Weights of a small GPT-style language model, trained from scratch on English Wikipedia.
Training: a variant of SOAP for these matrices, 557M tokens, 4246 steps.
Each number is 50 + 10 x the weight over its row's rms, rounded and kept within 0 to 99. Layers, rows and columns count from 0. The size before them is the row's rms in percent of the matrix's.

# o: layer 9 attention output (transposed), 384x384, rms 0.161, rows 255, columns 192-383
# q: layer 9 attention query, 384x384, rms 0.131, rows 256-273, columns 192-383
# k: layer 9 attention key, 384x384, rms 0.13, rows 256-272, columns 192-383
o255 099:42 44 40 33 48 52 36 39 38 49 45 67 49 42 58 47 60 51 47 55 41 46 66 30 35 37 34 49 33 57 57 61 42 48 61 44 55 43 58 72 45 53 49 51 31 59 50 49 41 42 64 48 56 36 58 54 67 50 37 54 46 55 58 45 57 38 61 53 59 33 47 70 53 46 59 56 63 64 51 39 40 41 60 46 45 41 65 42 57 72 46 49 37 45 39 50 66 53 56 49 58 52 49 34 48 60 54 52 44 30 43 67 51 58 50 48 34 47 45 66 36 37 49 38 48 42 64 66 35 64 57 20 44 47 26 57 36 45 52 34 41 45 59 58 44 48 27 36 48 36 39 40 40 43 39 47 53 43 30 27 47 67 56 50 37 47 54 41 54 52 47 45 42 65 56 40 45 56 50 48 45 39 55 45 45 42 51 51 49 52 67 58
q256 113:53 55 59 50 70 64 60 58 40 51 44 54 51 52 48 44 52 51 39 51 59 49 47 72 50 40 46 52 14 51 36 47 41 56 63 28 36 54 61 59 52 43 39 46 62 36 40 49 59 63 44 50 61 57 45 38 50 42 44 48 60 33 38 59 31 45 67 58 47 49 43 60 58 57 66 49 39 49 40 53 45 50 53 48 42 50 57 66 44 47 39 51 53 50 49 53 40 51 48 42 53 41 61 36 38 64 67 51 65 50 34 67 62 35 62 59 54 69 44 57 28 51 53 41 51 39 48 56 34 51 60 65 59 54 32 57 69 51 38 55 43 49 63 59 44 60 60 56 60 54 54 50 51 52 50 24 49 64 46 66 34 51 59 66 47 47 45 55 54 35 52 53 42 48 48 31 52 64 46 59 35 59 40 44 63 68 44 51 62 37 58 48
k256 109:50 38 77 55 49 66 55 47 39 36 30 61 57 52 43 42 61 46 40 42 40 51 42 55 66 47 60 63 49 36 66 55 54 42 49 51 49 64 63 49 61 45 50 56 50 51 43 48 70 40 55 46 67 50 52 54 57 49 54 47 49 55 50 66 40 44 59 65 33 48 50 55 49 52 68 47 59 53 51 50 43 58 59 53 61 56 33 59 59 37 38 33 49 64 63 41 46 35 52 41 35 47 48 58 35 54 54 66 48 54 35 65 50 41 41 54 46 58 38 50 50 44 66 45 57 44 40 49 43 53 58 93 48 37 44 49 57 48 52 74 49 39 49 57 50 44 57 45 63 44 43 54 59 66 52 33 43 52 48 36 47 64 67 59 61 28 43 43 42 47 47 49 58 44 43 49 29 52 42 46 58 56 59 53 51 65 57 49 46 44 51 52
q257 114:48 60 45 61 52 61 46 79 38 47 38 69 66 49 55 64 56 51 44 37 53 56 49 56 60 39 67 47 47 52 54 68 31 55 47 41 61 60 38 34 50 56 39 51 45 55 55 38 62 53 57 50 42 32 46 45 58 67 38 55 52 45 54 36 62 52 45 71 72 40 41 55 43 62 58 70 57 47 51 44 59 36 47 47 52 48 53 56 40 54 59 48 47 33 28 58 65 58 39 43 43 48 39 45 36 50 50 37 47 64 47 43 63 58 58 58 47 49 47 66 42 66 30 41 63 46 66 34 51 49 47 57 47 62 58 40 48 51 56 65 34 49 69 48 64 50 54 60 50 56 52 54 55 35 54 56 45 43 58 35 63 43 50 64 61 41 31 46 33 57 36 55 38 50 43 56 57 41 25 50 43 51 58 43 26 68 34 46 64 65 38 57
k257 118:65 61 49 57 66 63 36 60 47 41 63 57 56 43 59 57 43 38 48 57 55 60 55 53 59 66 66 49 50 33 60 61 36 53 48 44 35 53 41 36 40 46 42 43 44 58 40 26 34 51 51 43 42 48 48 34 67 48 57 35 64 46 47 40 48 52 43 64 69 55 60 47 40 54 61 56 65 30 59 61 52 51 64 34 41 45 49 52 61 48 57 53 56 41 42 44 78 53 48 41 49 42 45 48 32 47 52 33 48 73 42 31 53 53 68 57 56 63 44 38 53 39 51 44 56 44 52 63 62 55 36 44 46 63 52 48 29 61 55 44 35 63 39 48 61 59 57 54 47 65 60 43 47 34 63 51 62 57 50 45 68 58 58 52 50 43 42 53 48 62 55 40 46 49 63 53 51 39 48 55 47 53 31 40 51 68 52 48 66 55 54 68
q258 109:39 63 33 38 56 46 51 65 62 52 43 46 45 35 47 53 45 55 57 37 47 49 40 49 49 53 48 46 61 43 44 54 32 44 42 23 40 66 27 44 37 33 43 48 34 51 36 35 45 53 65 40 42 58 55 60 57 40 68 41 50 49 46 54 69 59 51 56 39 59 42 42 52 43 47 50 48 73 63 54 70 47 47 47 28 53 53 40 48 32 45 38 62 56 37 37 26 48 44 59 39 49 56 35 55 51 72 55 46 53 51 59 36 54 57 63 64 38 39 46 64 49 55 54 57 34 36 51 40 60 43 34 42 43 43 65 54 39 68 42 38 63 32 45 53 63 45 42 49 36 64 46 48 52 57 43 67 62 54 46 57 60 34 45 45 40 56 51 60 49 50 40 48 55 51 39 33 52 50 57 52 66 56 63 56 48 30 57 48 52 54 63
k258 110:42 59 38 52 39 57 42 58 59 53 35 51 44 51 25 60 57 37 44 53 32 55 45 52 46 53 42 49 49 41 53 54 37 48 55 43 51 65 40 36 43 37 53 58 49 50 62 44 57 62 54 66 64 55 51 48 37 43 72 54 57 50 44 40 53 60 63 68 53 41 50 57 42 62 40 61 56 45 51 70 54 43 34 47 48 57 57 44 52 38 54 54 41 58 45 35 37 47 52 53 61 58 46 43 54 63 48 57 48 49 42 28 57 47 57 56 59 45 27 66 37 52 50 47 71 40 49 52 33 45 51 48 46 58 42 48 52 60 67 64 53 64 32 51 48 63 53 43 50 40 67 46 52 64 62 72 52 35 71 45 49 46 40 54 53 49 58 57 46 48 45 42 30 63 65 39 37 47 57 53 48 38 54 55 51 55 36 48 52 50 38 57
q259 113:58 48 40 56 68 49 47 37 52 43 37 60 55 69 58 42 54 46 59 57 29 43 46 42 57 53 42 49 47 41 62 56 51 62 39 38 54 54 62 51 62 37 51 49 48 70 35 48 35 68 50 33 49 45 34 29 63 58 61 51 42 45 45 54 53 52 58 64 46 43 68 45 28 53 56 50 34 52 54 55 56 59 31 44 61 48 41 56 37 63 47 45 51 52 77 39 55 58 64 33 59 52 46 65 48 52 40 45 36 60 61 32 54 45 56 59 43 59 49 41 48 65 36 60 53 46 45 52 58 46 56 56 39 36 49 34 48 51 48 52 37 48 42 46 53 46 48 54 51 75 52 63 28 45 44 52 40 46 50 51 54 35 50 35 55 59 48 43 37 64 63 60 46 60 60 46 36 36 42 42 45 38 48 35 68 36 35 51 53 66 59 51
k259 110:54 51 52 61 57 46 39 22 41 28 52 45 60 69 47 49 66 72 62 71 41 64 48 54 50 57 43 48 66 46 39 52 54 45 48 50 47 42 71 46 38 62 42 49 36 49 45 64 72 44 53 43 49 54 50 36 57 64 61 39 57 43 48 47 49 56 59 60 66 50 45 50 44 41 33 49 33 41 57 70 46 49 58 46 40 68 55 68 58 52 48 49 58 53 68 32 47 42 53 49 52 46 62 48 41 60 54 44 62 42 56 48 53 44 42 58 53 54 54 39 59 50 64 47 56 58 42 52 51 43 49 46 64 52 52 39 42 49 52 39 44 52 38 46 53 58 52 40 66 69 68 53 32 55 36 37 52 39 43 52 60 48 43 52 48 64 59 47 34 52 69 57 39 42 60 46 30 28 45 68 42 46 55 45 49 37 45 44 48 47 50 56
q260 119:35 59 47 40 34 47 58 68 24 71 40 41 48 52 36 52 55 54 42 63 34 63 42 44 56 47 53 59 64 37 29 36 53 49 60 57 57 68 49 49 48 48 87 61 48 52 39 48 45 53 48 64 64 56 62 47 37 43 65 45 48 62 79 43 62 44 50 58 44 39 38 63 27 54 58 53 48 43 57 46 51 49 42 46 49 60 52 44 46 49 43 62 53 48 47 54 42 54 67 51 48 53 48 46 51 55 39 38 54 57 58 46 43 46 50 66 61 68 50 72 56 62 47 34 63 44 59 55 34 36 52 56 50 51 37 55 54 65 50 58 36 48 39 64 44 60 49 43 56 66 46 51 25 50 49 57 57 43 35 35 55 53 66 38 51 27 24 58 52 49 47 58 53 56 34 45 54 61 42 54 47 35 46 27 66 55 51 42 44 44 26 39
k260 114:37 48 49 62 67 53 48 52 53 39 51 44 46 40 50 65 46 41 38 50 42 49 51 41 39 74 41 43 59 40 60 42 49 48 57 49 74 62 32 49 48 50 60 64 55 42 38 59 42 53 67 50 43 44 54 39 55 47 47 60 59 40 51 49 40 31 58 53 59 58 57 42 41 35 47 52 49 31 54 55 48 52 48 53 37 63 48 41 47 46 57 48 57 57 38 50 34 59 63 58 60 52 56 43 61 64 46 34 45 44 51 59 50 49 74 55 40 53 52 59 53 56 36 29 63 47 58 36 44 54 56 40 65 52 30 66 43 51 45 48 50 67 73 52 47 47 43 51 44 43 39 50 47 43 43 48 48 47 51 62 50 56 58 65 33 46 48 48 26 48 50 53 60 49 47 41 40 73 62 68 43 45 52 52 56 61 65 51 45 76 51 45
q261 114:58 63 70 51 53 54 66 45 43 56 50 67 44 61 60 43 65 56 36 58 38 45 73 43 55 50 54 68 57 57 62 52 47 32 48 57 44 58 59 43 48 51 47 55 54 51 57 44 42 63 45 51 57 44 65 54 52 43 52 51 63 81 48 44 70 70 43 55 45 51 44 56 46 42 40 46 51 44 53 45 56 50 51 43 47 54 36 35 40 61 47 59 54 77 31 35 50 51 55 56 55 51 51 58 38 42 64 39 48 52 49 42 37 56 58 62 63 69 53 54 55 40 57 60 53 48 62 28 51 30 64 55 56 52 25 41 59 59 41 35 48 53 45 56 58 46 57 55 50 77 56 59 62 48 52 59 50 50 71 45 61 53 43 55 50 60 61 41 40 39 49 51 50 51 33 42 51 32 54 57 50 34 50 62 49 32 45 50 44 50 41 61
k261 111:46 64 61 55 43 48 52 39 50 49 40 59 39 70 56 48 64 45 49 70 44 50 59 50 48 56 44 37 50 55 53 27 28 42 39 61 48 48 57 44 69 56 53 41 65 45 61 49 37 55 41 47 40 53 66 44 40 26 60 48 56 49 54 35 42 41 36 53 56 46 41 57 55 49 47 57 56 40 46 61 45 47 49 41 54 62 57 71 41 58 60 50 56 54 45 47 69 50 57 66 27 43 69 30 56 46 65 47 50 53 33 50 41 52 50 54 62 60 47 22 60 35 29 34 36 54 78 57 72 44 48 47 58 44 39 48 62 54 34 55 55 65 49 47 58 53 42 56 47 65 51 46 69 59 63 43 42 57 62 66 53 46 50 47 54 61 80 47 49 50 36 60 42 46 38 33 45 36 59 35 61 28 43 41 43 48 49 60 61 55 55 55
q262 106:51 66 34 61 60 59 71 48 28 54 45 38 45 35 48 46 55 39 50 60 58 42 44 51 57 54 33 40 42 37 40 35 31 60 33 35 69 40 37 59 61 55 42 50 39 42 39 60 54 46 52 51 49 53 45 47 60 54 58 53 60 59 39 45 62 37 52 46 47 42 52 53 38 51 47 44 51 46 49 42 27 63 57 55 38 46 24 52 32 33 39 59 34 53 39 48 56 43 64 37 45 53 52 55 58 58 64 32 49 45 29 50 47 33 45 60 45 52 62 55 63 51 51 41 62 46 47 45 57 65 54 48 52 69 41 54 67 35 54 49 43 44 27 38 46 52 52 56 55 64 41 37 64 53 52 53 55 54 50 53 41 41 52 43 60 53 31 48 41 54 46 33 64 52 59 49 41 38 67 43 54 45 49 56 54 49 73 45 57 75 53 44
k262 110:39 55 45 35 46 50 55 42 39 48 47 41 54 42 68 35 51 63 39 44 41 57 54 42 53 47 51 57 40 54 61 47 38 38 54 43 63 51 38 59 50 44 43 55 35 48 41 47 52 53 64 47 47 36 50 40 57 36 62 50 51 60 26 40 38 37 74 51 53 43 62 44 40 57 44 62 33 32 54 45 33 54 60 60 24 42 50 70 53 66 55 42 45 29 37 36 52 61 51 56 52 53 42 34 43 45 57 41 48 43 36 44 37 46 64 51 47 43 63 41 60 52 55 33 40 36 47 38 52 59 58 44 49 48 60 74 35 61 55 31 51 30 53 58 52 56 25 39 65 33 24 71 43 61 51 64 42 41 41 41 56 36 50 55 53 56 40 49 41 45 59 56 60 49 68 54 48 39 60 47 47 44 43 50 31 57 47 65 47 61 52 39
q263 111:44 44 62 47 44 34 61 42 34 47 54 50 50 42 43 37 60 44 72 58 61 58 67 27 54 56 57 68 47 55 47 37 46 47 39 71 55 53 45 46 60 77 36 43 43 43 51 43 56 32 50 55 62 57 53 56 60 54 51 51 52 54 47 55 40 54 48 41 48 55 37 53 61 65 56 51 28 48 42 45 52 57 68 48 46 62 53 49 71 35 39 53 34 52 56 43 32 53 44 44 65 49 59 43 63 41 58 41 55 52 66 56 52 39 55 54 39 39 70 55 46 68 41 52 47 38 54 45 71 45 46 62 48 64 56 63 38 49 50 37 49 54 61 46 70 43 43 43 43 57 58 52 45 41 60 51 45 45 68 62 42 58 35 46 45 60 57 57 62 55 40 32 56 50 85 56 67 45 50 54 54 55 62 54 61 44 41 64 52 38 49 47
k263 115:47 31 51 48 59 51 56 61 64 47 59 47 50 75 39 54 61 50 45 50 51 56 62 38 54 42 44 57 51 35 50 51 58 57 53 62 54 59 67 49 65 67 20 38 43 66 51 54 48 61 57 52 58 39 51 40 48 38 41 53 62 50 35 66 51 58 47 40 57 57 51 43 47 53 42 51 28 47 62 35 57 40 49 63 52 53 45 53 49 47 57 49 38 64 56 48 54 50 40 47 60 57 44 58 76 66 56 51 45 49 55 54 54 40 45 43 25 22 63 58 40 55 57 41 41 66 51 44 44 54 29 59 43 53 55 53 62 60 42 50 35 54 52 56 51 37 62 42 55 63 56 60 64 59 59 59 55 35 61 60 50 59 32 51 54 44 45 67 54 53 62 51 46 46 55 41 59 51 51 56 39 56 55 52 40 45 43 50 65 45 40 54
q264 110:59 43 35 37 45 70 63 55 61 50 58 56 47 52 52 54 36 59 41 42 37 45 40 54 54 64 47 52 56 55 45 51 82 48 50 35 39 52 51 50 67 54 48 79 61 40 51 42 53 37 29 39 39 42 61 35 50 41 55 44 50 52 44 64 53 39 47 47 36 49 54 53 56 39 42 53 63 36 40 32 55 60 51 41 49 67 54 48 53 39 51 60 49 71 52 63 54 60 65 57 53 52 48 29 39 45 42 53 29 55 57 64 58 65 52 73 59 57 67 35 63 57 44 58 41 38 63 35 33 56 36 44 44 43 56 34 35 51 42 51 53 62 54 46 50 48 63 61 57 49 38 46 57 39 56 61 40 60 72 45 74 42 51 50 61 31 65 47 34 54 51 54 50 40 50 56 33 54 66 36 58 48 34 43 52 46 50 61 61 60 50 46
k264 112:56 57 63 44 72 47 46 54 62 61 58 44 43 51 55 30 59 58 61 36 49 51 47 52 54 47 48 41 67 63 46 38 71 44 52 44 56 49 47 46 50 51 55 68 62 49 52 39 44 51 45 48 27 71 37 36 51 45 68 51 58 63 40 66 46 49 50 54 64 49 44 58 56 49 41 46 55 31 42 39 67 48 58 53 34 60 52 69 40 54 38 53 57 41 50 52 43 40 55 47 33 76 48 48 38 45 45 73 40 42 73 51 73 53 60 50 44 57 61 51 50 51 44 67 47 33 49 50 43 62 39 53 57 44 54 49 42 46 37 74 64 66 49 36 65 54 60 51 64 59 34 49 53 40 49 54 34 43 40 47 81 33 52 30 49 52 41 71 40 51 54 45 38 43 38 66 46 47 59 48 49 40 50 64 51 66 55 65 59 52 60 60
q265 111:39 49 48 54 48 56 51 37 59 48 56 41 64 40 49 42 32 37 47 62 31 27 44 64 53 50 54 32 52 52 58 57 52 47 48 61 34 41 59 52 52 39 42 35 34 58 59 61 61 67 26 30 63 46 30 60 40 39 40 66 58 52 41 59 30 38 58 52 52 48 41 62 46 42 60 50 52 51 55 32 42 64 56 66 33 55 45 56 59 44 65 50 29 39 64 48 65 52 49 65 51 53 38 41 58 67 54 52 47 44 49 53 52 39 41 50 35 63 49 54 50 51 49 50 61 57 40 42 41 66 58 56 43 36 37 66 61 65 53 57 45 52 58 36 55 57 68 38 45 60 53 45 36 43 56 57 59 45 60 59 57 51 39 47 64 39 60 53 44 54 58 39 50 59 55 56 56 43 42 51 37 58 58 50 48 55 47 55 61 45 64 55
k265 110:48 48 42 62 36 73 50 48 64 55 43 27 61 49 50 42 46 47 55 46 41 44 45 56 52 53 51 46 45 38 41 49 47 56 43 51 41 48 55 55 55 25 44 42 52 47 53 61 37 51 50 49 35 42 43 53 51 46 29 37 67 43 44 45 53 64 54 31 42 42 57 68 59 49 57 54 40 58 64 44 36 63 58 54 44 69 28 59 56 42 63 29 54 51 61 59 42 47 51 68 46 53 48 40 60 52 64 52 56 46 67 55 68 56 54 26 49 50 45 41 46 64 51 41 55 56 51 55 30 65 68 61 41 50 55 61 56 54 43 52 48 59 63 49 63 50 69 39 48 70 69 47 45 56 35 46 45 49 67 43 49 44 50 36 57 44 44 48 51 57 53 52 53 67 58 32 55 39 42 64 46 64 45 54 51 41 56 45 54 39 59 58
q266 112:68 48 44 45 45 39 57 37 22 59 56 52 57 46 66 32 50 41 59 27 59 65 68 59 80 53 37 52 51 44 63 53 49 59 40 49 48 60 53 45 49 50 60 51 43 53 43 54 31 63 54 53 42 48 62 47 51 35 46 45 54 45 44 52 62 58 66 37 55 56 66 63 45 56 32 52 54 47 54 60 66 39 55 62 55 42 51 32 58 52 70 47 61 35 55 39 52 48 57 33 43 30 57 46 52 43 41 50 52 48 47 54 53 42 44 57 47 59 51 39 49 38 48 70 44 51 59 48 48 23 46 39 61 73 46 43 67 47 53 39 44 55 45 48 48 53 62 46 61 45 53 41 38 46 53 36 48 51 52 59 51 41 70 47 60 35 46 36 33 56 53 40 58 55 55 38 51 58 42 57 63 51 45 40 37 52 78 68 41 54 46 49
k266 114:57 58 45 53 48 61 62 39 44 42 60 53 57 44 63 36 51 46 46 60 63 58 43 62 54 51 47 52 43 53 63 44 56 64 60 45 47 53 39 61 27 31 49 56 55 46 66 44 42 59 58 50 54 40 60 45 65 41 43 56 46 59 51 73 42 57 61 45 48 54 37 61 42 45 40 38 44 27 49 53 47 37 50 53 64 48 68 42 45 38 51 57 53 35 47 30 52 54 59 39 31 52 54 64 61 34 43 62 63 47 46 59 50 42 56 45 54 67 45 55 38 16 52 52 63 57 57 46 52 57 50 32 63 68 53 37 54 43 57 47 50 47 49 68 59 45 30 39 49 52 57 66 41 38 44 47 50 49 47 54 51 47 34 59 61 49 67 43 46 53 43 31 51 41 49 50 34 53 30 56 80 42 59 43 52 64 62 57 49 51 42 36
q267 106:54 48 42 29 57 51 48 43 63 59 56 54 56 43 53 45 51 58 56 54 52 63 48 43 46 53 67 50 33 44 38 51 58 32 54 47 40 38 68 46 51 60 39 54 30 59 51 37 48 64 43 57 54 46 46 51 63 47 66 62 44 49 55 60 46 48 58 54 42 47 46 63 46 59 46 53 29 52 40 35 35 52 51 58 39 37 43 47 48 42 44 39 44 30 40 38 58 63 30 46 55 50 45 58 58 50 65 56 55 44 57 52 51 61 77 51 54 46 25 46 29 45 44 52 48 42 56 64 38 56 69 63 56 65 33 58 50 46 29 50 75 57 56 52 29 42 61 41 50 40 50 50 48 37 69 34 43 51 67 56 65 60 57 43 39 33 53 56 61 37 41 37 52 48 59 60 54 43 50 53 67 43 74 49 40 48 42 49 51 46 46 48
k267 105:64 51 45 50 44 58 57 46 48 51 57 53 51 55 45 35 57 46 57 46 52 56 72 43 61 34 62 44 29 55 64 64 42 54 56 53 66 53 47 55 67 52 58 42 42 58 33 27 56 58 61 45 51 60 47 60 50 38 58 55 49 61 43 37 43 37 48 48 42 53 57 46 43 49 37 55 49 33 43 36 42 57 55 64 50 40 52 63 52 30 69 56 57 29 42 54 67 51 35 57 51 34 54 37 43 40 57 53 50 36 48 34 37 63 62 54 38 45 32 59 43 44 61 48 52 65 46 51 50 43 49 57 43 55 51 53 29 50 35 41 59 58 71 48 35 43 56 52 49 51 38 50 56 59 48 37 55 29 57 29 46 53 58 53 62 55 59 57 48 39 31 42 57 38 43 61 71 33 35 48 43 61 57 47 50 56 54 43 58 46 47 31
q268 117:68 61 55 33 44 34 46 70 52 62 34 49 41 54 51 40 61 40 57 34 58 32 48 52 49 53 56 73 61 40 54 53 70 52 36 28 60 56 60 45 54 34 53 54 44 40 64 57 53 48 31 53 49 43 43 54 44 61 49 42 33 51 53 46 56 60 48 37 57 39 55 33 42 63 37 67 40 59 45 67 51 54 58 63 60 45 58 60 46 49 47 61 43 45 53 46 57 40 53 63 52 48 33 60 78 34 57 57 38 39 47 48 55 54 51 61 42 47 54 55 39 56 41 63 54 38 57 27 36 53 45 36 55 63 45 55 56 28 35 56 43 56 59 50 39 31 47 63 51 63 35 45 43 56 46 52 45 42 56 50 33 42 47 69 52 50 46 51 60 86 34 53 42 41 49 49 58 55 57 48 43 54 32 32 45 60 52 52 50 51 48 42
k268 115:55 47 46 53 53 53 40 55 54 56 37 36 76 44 65 59 51 43 56 61 55 55 49 40 46 63 37 54 62 43 50 50 68 53 59 43 43 49 69 64 61 42 42 39 41 52 56 46 52 47 47 43 53 50 36 54 59 45 56 55 54 59 62 54 70 47 51 50 75 46 47 45 35 43 41 69 46 60 48 57 36 47 56 49 48 63 56 35 53 50 43 43 53 34 58 57 56 56 43 56 63 61 50 46 61 68 58 43 50 43 49 46 43 52 45 51 55 52 56 43 62 38 43 38 39 43 53 54 29 30 41 46 48 64 55 62 55 38 30 39 55 59 44 47 52 56 47 52 51 63 36 44 50 24 57 56 54 46 38 39 42 48 47 73 54 44 60 57 54 56 55 40 45 56 50 54 59 55 60 40 52 53 23 37 55 61 52 48 52 47 51 46
q269 114:42 60 45 60 66 43 43 69 53 59 40 54 41 52 36 40 55 24 44 35 43 48 63 55 65 52 50 64 44 56 59 65 39 39 42 32 50 73 58 51 47 48 63 63 52 46 48 41 66 71 47 64 35 40 54 56 25 53 40 38 58 65 42 35 41 60 59 43 33 53 44 48 55 45 42 41 57 45 57 64 38 67 53 47 50 54 41 64 27 47 51 52 71 48 56 49 54 62 43 57 51 40 42 49 56 49 40 47 54 51 49 43 52 66 54 48 51 57 39 60 49 46 63 63 67 71 68 47 44 49 53 18 50 46 52 70 55 64 48 42 51 42 50 45 56 36 52 53 39 56 65 57 44 52 57 66 59 42 52 52 54 46 42 43 49 67 49 40 36 55 49 38 49 40 53 63 64 46 45 72 57 54 74 43 39 53 46 47 58 56 38 47
k269 113:62 55 41 49 68 49 44 43 58 49 34 41 48 39 37 44 49 50 55 56 45 49 54 41 66 70 63 47 54 43 59 46 55 46 50 43 39 68 47 64 45 53 36 69 62 50 40 49 42 49 71 50 58 32 53 54 53 64 55 54 60 45 42 45 47 53 41 38 61 42 51 48 45 44 42 38 48 51 62 61 46 59 49 59 45 64 36 57 36 53 43 57 47 49 60 59 38 66 34 69 57 44 46 44 37 57 49 36 67 65 48 47 49 61 51 49 56 50 40 40 72 38 46 49 37 68 44 51 47 46 51 31 59 48 72 45 49 57 51 42 50 62 70 65 44 58 60 70 38 53 38 40 41 45 60 56 54 64 45 69 60 37 51 52 54 64 60 42 30 40 56 37 55 44 56 46 59 55 40 49 60 33 69 44 39 44 59 62 45 54 52 45
q270 112:54 61 42 64 50 37 53 63 56 48 48 43 42 48 59 59 57 64 55 59 51 42 65 43 69 43 59 41 67 50 50 58 54 57 57 41 35 46 56 40 60 48 36 59 57 64 56 59 34 44 54 38 55 64 44 49 52 45 54 30 47 46 58 53 61 48 48 61 44 59 56 58 49 35 45 72 34 52 35 52 49 61 44 59 70 39 46 62 43 39 39 50 47 65 64 49 64 58 58 76 44 66 60 51 49 55 39 47 41 55 49 51 56 49 49 46 47 52 30 47 37 49 29 44 52 38 59 53 63 43 68 51 50 50 51 57 68 45 33 49 63 42 79 54 55 54 66 63 28 71 41 49 37 54 44 44 56 56 36 51 60 53 52 34 38 44 51 34 44 34 52 64 50 64 46 43 54 51 37 64 57 62 62 64 57 38 38 53 45 60 45 54
k270 105:60 45 36 66 63 33 50 42 66 45 60 49 39 45 80 51 49 46 46 48 47 56 57 43 46 50 59 47 47 38 58 64 56 60 47 37 65 54 45 50 49 56 47 50 42 46 27 52 52 36 53 55 67 48 47 50 54 54 58 41 31 46 40 58 44 46 43 66 48 43 59 47 61 46 56 37 42 49 24 32 53 51 48 78 65 41 42 45 60 64 41 51 47 59 71 35 50 53 93 60 51 57 61 57 35 43 66 50 55 29 40 50 41 52 40 59 51 45 44 40 57 41 44 73 58 44 44 37 40 58 54 54 53 67 51 54 63 56 49 64 41 48 62 46 39 53 33 50 34 56 57 51 52 59 37 63 49 42 59 43 61 57 44 45 37 48 54 34 46 34 63 59 40 56 46 62 46 47 53 49 58 53 66 54 48 46 62 70 43 40 55 54
q271 114:38 62 58 73 46 33 35 42 45 39 77 79 42 40 42 60 62 56 56 52 44 38 51 33 47 48 54 67 48 42 52 50 61 42 61 46 42 45 44 62 54 53 37 69 22 46 61 74 48 55 41 46 47 41 55 48 40 51 32 38 57 55 60 50 56 65 50 46 52 53 56 62 50 68 52 41 59 58 52 50 37 45 50 40 36 43 38 50 56 54 38 54 69 35 67 43 45 61 59 48 48 55 50 33 46 48 54 35 52 41 45 48 52 45 46 66 41 49 42 51 53 51 31 40 57 54 45 57 55 45 58 53 65 57 71 49 58 55 62 46 49 55 55 56 41 64 48 45 48 52 56 31 45 69 60 59 53 41 34 55 51 46 47 54 55 42 33 38 52 46 69 69 31 33 41 59 57 57 34 43 57 42 56 63 32 50 45 53 40 51 55 58
k271 116:46 43 53 53 46 48 67 54 69 46 37 61 41 75 47 63 59 51 51 55 33 51 61 60 39 59 65 60 45 50 62 37 49 34 59 54 52 50 45 43 68 60 58 45 51 40 53 47 63 59 44 51 44 40 55 69 58 47 42 45 49 54 43 52 43 60 43 57 55 38 52 49 35 46 41 48 31 73 46 51 54 64 61 37 43 36 34 51 54 48 38 61 73 33 54 50 79 51 34 42 50 48 40 42 44 54 49 56 40 44 60 27 42 30 44 48 33 55 54 61 37 57 52 47 61 42 54 37 41 57 51 33 28 62 52 44 67 48 62 48 60 40 66 39 54 29 63 68 63 54 59 39 25 60 51 38 44 45 34 48 51 53 51 44 48 49 51 28 58 73 52 75 54 38 56 49 45 50 48 52 51 54 59 61 32 64 44 57 56 43 62 37
q272 116:42 57 60 58 40 45 52 51 43 58 69 60 31 47 42 67 59 71 42 66 45 52 45 55 37 53 50 53 51 33 52 47 41 33 37 39 59 59 42 55 43 63 36 38 56 43 39 42 55 59 45 70 49 67 37 58 47 52 44 52 53 63 54 49 45 49 58 64 42 55 59 43 37 37 34 56 37 63 43 58 56 49 61 35 49 60 28 52 54 63 61 40 47 47 51 55 37 66 50 47 65 60 42 64 56 68 52 25 63 53 41 27 54 39 54 44 22 50 52 45 43 53 41 52 52 53 40 58 53 60 66 38 29 73 46 45 53 53 56 81 53 52 56 57 38 52 47 40 65 33 45 47 45 57 44 53 52 58 53 56 40 51 41 69 44 65 49 61 55 70 46 49 48 48 61 44 44 63 40 54 52 46 51 49 40 54 46 47 51 39 53 52
k272 113:49 35 54 57 61 37 44 45 47 48 63 56 42 47 49 43 60 64 43 61 39 48 37 38 47 54 50 69 42 47 44 42 29 37 52 43 66 45 49 38 38 50 65 41 38 43 44 47 49 64 67 59 58 46 44 45 50 36 60 51 47 40 38 54 41 34 64 54 47 69 53 46 63 38 45 51 38 53 55 59 64 56 44 40 64 53 55 48 42 51 60 59 72 51 54 63 45 65 55 57 55 53 39 56 57 37 41 30 65 38 43 44 44 36 61 51 45 38 39 44 57 52 41 40 76 45 39 54 53 50 52 42 59 55 53 40 33 52 53 52 51 54 50 67 52 44 57 58 50 57 78 43 44 44 45 57 43 50 46 59 66 68 57 45 51 57 55 52 58 50 33 37 51 43 45 50 57 68 40 53 40 55 46 47 36 44 60 59 54 40 53 53
q273 113:30 41 61 49 43 39 52 54 35 23 55 55 63 46 40 45 52 48 57 47 48 51 66 44 63 46 38 56 49 54 58 37 36 51 42 45 47 45 55 58 53 53 55 51 49 33 46 61 41 43 27 52 40 47 56 40 39 35 55 33 51 50 51 62 50 48 58 57 47 70 55 37 56 46 50 41 21 61 36 67 75 58 37 40 47 47 44 81 53 55 45 58 59 59 59 43 60 49 58 57 52 80 43 42 54 62 58 29 43 41 41 55 55 51 24 52 45 54 54 41 39 62 55 45 40 53 46 38 48 53 52 37 56 56 53 61 36 46 51 57 58 55 45 61 60 52 45 58 49 58 69 50 66 39 40 61 43 39 29 47 51 56 42 64 47 62 59 49 23 56 56 43 65 41 37 68 60 57 43 48 45 57 47 43 50 35 44 46 28 36 47 59